config.yaml
num_hidden_layers: 9
hidden_size: 128
num_attention_heads: 2
num_key_value_heads: 2
head_dim: 64
intermediate_size: 384
vocab_size: 660
hidden_act: "squared_relu"
norm: "rmsnorm"
norm_place: "pre"
norm_eps: 1e-06
positions: "rope"
rope_theta: 1020.0
rope_fraction: 0.5
qk_norm: true
attn_scale: 0.217
bias: "all"
tie_word_embeddings: false
parallel_block: false
extras: ["some layers without positions", "local attention windows", "gated attention", "value embeddings", "hashed n-gram embeddings", "a smear gate", "an embedding shortcut", "capped logits"]
init: "uniform"
init_std_qkv: 0.0596
init_std_o: 0.0596
init_std_up: 0.0596
init_std_down: 0.0
optimizer: "muon"
learning_rate: 0.00725
lr_mult_down: 0.7
beta1: 0.95
lr_head: 0.00552
warmup_steps: 21
schedule: "wsd"
decay_fraction: 1.0
decay_shape: "linear"
final_lr_fraction: 0.1
batch_tokens: [8192, 16384, 32768]
max_seq_len: 1024
doc_mask: true
train_tokens: 143900000
max_steps: 7783
dataset: "wikipedia_en"
Each number is 128 + 24 x the weight over its row's rms, rounded and kept within 0 to 255. Layers, rows and columns count from 0. Numbers have three digits each. The size before them is the row's rms in percent of the matrix's.

# layer 2 MLP down, 128x384, rms 0.0363, rows 107-127, columns 0-191
097:130145095104131140147135113131138134122135143123122144132165092147098113088134131129117157103134140184123092121119100147120139181132140109141111156150125138152111120162126113133135100129143119131143088133129064203123105097152140142114125125159127120147112132131091156108109112114100128135118068138123157135126176142150134104095159075134151117155102151118117111135096106123164122117122133162137138175132139116138090082144148143123123121123107118127109166146121078118109125144161083120156151041138127127165128091131126131085156131110152139089167113141149108154183128108148122146
101:127117164124112094173102163123102122149111112098157124134128128146111127132127103159095147160089118082120077148111074100115094128117158137109127130160149105101113130120141118124107129117113125131115105129151107136125133157131132116131191114154175128108128154170124130124126145118112112122135132122103142116154154056154106137097095133130115076187136101136137167136147138121108114136109127151115087165127121101117114135065152102119120099076111138141110145108139143105167094135114099146113093155076129097135126127120108128131173171156110136135132180154148161139093152167156136113
094:125093107173148132167169115123096119127114144122137105095135155114132083133084062092152137145096132123156155120103136122102118156138101122110109115173131142166118145121129079182119139128102096119123149097150136076096127156115129136125092118155170117108079116116118170148118137098160151153128128147125095106100174177108130129121130144112176078138144123152108130094137097128124101134147141150144131100113114133118148102160115122110143144117154108162160116123125095126136126110130127137133138188104117113141145113130096127132100139120144109135126108139097149063167085138133106128
096:119132125098107119098148077137118132154136118152129136161093134147143127105123091123115115148130123122149161127139145128117085101149140143107118118116106157148175124105159123122151147139204166112110121119154163192116110136137111168114124185097139100107140116126127142124118150146142170131119118125127147117072132101142144167129086127071159149175138153117155114152107133137078113148099169121084162127095136142151105155140124155146143191173105135136153151090110104149150088185141131171123124105127141123112154141131104107123145097132122136143151118108109183144136122135089120113
105:111141140106141079124116098138098098180153156094159167141103151104165087121136117152156134096134141169126123149153125155169105090083122141130157138101096120133103151123148135114094132134115121116116126128124095187110119166119116109123130142143133132096128104152121122114102127074085073134116128094163097112078137160132136127128114093160153121131098159126126139143121147135160151119160129124161147101138140135141108133147121106123178180133155114132154125148113102104124164118174123116120146174109075118128108090128170083133104103131107094138123125130116127108119165115117132167
103:105145120145115103143127107089135180095114137156118133098077138107112058108119146160062098096130102127121112141093115119120114104099136145161147181121117121150120125116115122118126096110138152150128122116120123136138154146144115139088154123135091091117135113103138120133153139082137127169136079137089143137124127142135136137117164152153095180120076190122145156092161092116061113100141132169123134166122106105118168121139166136107131144102134122128119101084147123109150117103153106115109113121111143121163154097133098150080114148101139133124140149123118133142162114094118126151
096:123168143135155110134127132091118109115117125109112165136120092133119095104125107159151130143116129135153139130120171114079115096121079132109104108156137112129146124127123114122114100107159144139113096107110162168132114145144144088126180075144150139146193096108104123147137140095129115140109164125181139144114117091102094140147120140147164111124148111102078125158130085125125098131113094145113162118166125106131130096161145124145106139150123155120152097188116156107104119181158105140130132096122163163156139135162140107085087149107093142133130125144123118128152102130148088162
102:118157135158183129139118115120083116142175132109168149150145123135087151139108133105172111170113115118153124118142089132099146141151129097133104115129112161139121090138163126156122132142136082105121135128127077113096138118110112105103125112144099131140150132114122157105155153106111088130140163136110097137146114106138133100114081148136109072137100088128180141140130135127111168139133097132146140153101111144106155134129111160135132117070089135123094171157121121149145107103153124119089130116130104144105136091123118138089154145107098132107116146114133121100151150097123138119
107:101108147119107136157109169142133120123129129134124141135150140123144151125124128158094133155116102108159119128103118150158169165143147102128098119144111111125139114137120139108142139124118059102089106106116137133160143161138146129132116136151167148131122114113120137130142094161097105098100082108168137127115137088157135143144099126150152099141122131127112131131144121148124129160125155177134136169130142136152132131149171123134117143185165092138115113162151111103154132143136132117173099186153112111107117098120131106146126185136131100133164098101135103099105148097092092140
099:115126115153101081116131098135167127141122124140120148123119169110119151114113091156175141123144131175123126144150175118124132085124118167122163164101122136128150144124123105139153130091155161142083103156149154098139135113122159089144102123172144146132156130169154156177123155111172112115153089122189161142157136150141185133146161143131078144153133139143188142148087171177153147164105115118103123120129099101127154119105109141125132129128121158089118125143122118141112083154114126106143134126117124143137109120070125138135150127113135144112077112084140124117100116119087115109
099:131157151146142135127111163122116107127111135151128136112126074142118100117107151117076167103139119131162132145140138118170143143186120111129141132166158098147099119131158163140099117148126082123140174124112159152115095151121149159142131134133141140112183100183105130100111136145121152120111148124122064129118094148127078148118093171136153118138130123126107085146131112128154156114113121126165101183150117155130167175084163139178138112130125127154093162150156113108143131127126156133152134075127141133158110109145122109145156137085128141093138136143127119155170126151126124115
096:114114121131134115164132109166123104090113139128142160131145126116144140154112132118099110206139123104094103113094152133141143121099154150132125121138148153155117115133118166121143137101101157138097153092164156128126144143123110157104137116175174103142146123107103160103124130106086139141126132159153131116118146212146141143141168070093099193159072204125164124142144116103165122111103142152070114136141143141125100137109139175153127110140132114125111100150150102122165135154134119118131137105157138123129160168113114152150101147127114173106138173113143139134133097097088133121
088:171133139103154102171169090120117142108134117076106128164105116139126163109114140128133104154104122076157093116117099144138066144188117135102090102100140150160178124131113158116086109112155120104126081129097099090094127100103125108156121119126097091120145145108146097109135123124135128155108108084160098104135104059185159123141133129094130135108109122113116105117111092131108066116123116114138096165120109109095124157101137110117132134075147108109141121149119114166147133114167093125134109098106150150135079123155081148126149079111144119105098102122124094089110163160124137095
100:128136118153115129116144084166112110119137119136125098111157148114109132130146101164174135128133126146141138157131124124116147103144130125118119049107126176142115091118101106134130150100123134101136175099091153149143122086115115151133122133140093144151076119207139149117115148131149162136119153104177196118154148110078118089120128116139119117105096124135088097148116148090114141107109117128157126118099122138138163160111118105091126139091132117126164120151161127130128097124100126130148150167133116160181118121106090099132108112105149129118110154150100122124123098152159168131
101:094145121105120100127140148142129137178154130102133145110123127142088155148121152107133108174119129134134066097085153128159124191137128152127117116145123152107101139104130140119142083125172070102126107123114074178094150143110078130126125174121132107127111122118113159105122138097073118101149143138075107106149128098125137125138100128096129167117121151146124127094121138112134117117154123115147162172111135132106100080080114138124126131078123121140096128099141125131166145157104129074103104156127118148110113119102107065100096137112117107131152133115133122156115139150161102126
103:126201132129128121123090156101153135119138116159161134112110149141138114150112141160126142080096130134083114123146126118153161113090114089116166143144091150103140169144100140172184130132128138135124147119125091157159109166131117149120090096108095135123131138104160113137138132140151144138057186114155097113107085148092107113125107133135145134090128109117126126133163109187161132159144080113083099132117111137116191153135152095134137134159128154123122139134122109118157176107136128113095135135122154108152146145152156149100083129152139164144118145075162124150136134117152175118
092:161127161143107118084107143103138148112114147135172129127101134109132107137127114140117151114165141105149125137156139126155145155081135103143114119094104107142123115147117164117104122072111125112116171114140099091117147091114152134147115139127100147154098144131153094087121154139116139114133142155111147140101122154114123113131154106112131116131071098095123161133111120117091116078098074114116129159135121123122113123124128085121119095060128143083098178101122143141157110140134108112120121082168101115161137106140115112112113147119166114135075114171173102122129102129098152133
101:174155138149101130174142131121151153128159165142148170153120137148132131129156145135140126125118149128106146126143181124110122121154111151094194150138167146071130129095144069158154137153112159125143158115111145127140160159107157153135109102113078108134136114155091084123129136113097153116131118148168096139160121112149138150134134112143124157134175167098091150150140126140152152118135125123161129148152127141140156192077179120175164131148142114150114137120150109127144141178160110104181065111138111134146095132134135132146132118127105100125140112130101073121117084116117114151
103:148136134122117137110140113126103121107122121148149128094136133154116121137130179123136112093132082135109164140139122141129136152145144136155143148157130145159139129139158145124128090094076109113117149124138145092151187116130121144112085164208152141127157096152160133131156113160131102141137157118086141165151134156125111107118086129142107148142119079137121120139093157140127142127100120150134117171145138113122165098152125122120166141162125122141091113106101133093171143118150136156145127110148118116130094148129101147129099112132144104096102102155120094175164109174104144143
095:098097130177105129113106096087104175146143180117140158151118109132117144154124144109128134148172104088092128113137139123174111154125181191132113131172156095129116126106126101111137135132078152089121130125109095154153104108119118164119090136128104173125166135151128101094131132127129113162160122119118164165168136098107096133120126112171132139148134128125128172145127096092140142139117141121168158097154100091136124164120099139117171108101138105107096101113121158138102100128162177072133093154162148165103107128114110108110102129166123124092118157118135165117113134092111140143
106:109107163124102114122110123060109133104097105143167112140125121125108173143115107117094091107161120136119107123131128120123139124112167111120115083119136123113152165129149118107104121123125121099112163093119128086128166115115127128160084139094088132131121143026152124119105139144156155100083128084105145120172096126127145131121090165125100107119107134129136097125084116106101099096110105103112112103142096138131098106106108084155085141143111140155145088120100132152116125093133100110141127112175123146124098143121112136124115113106144095101119093133163066088112137124135115115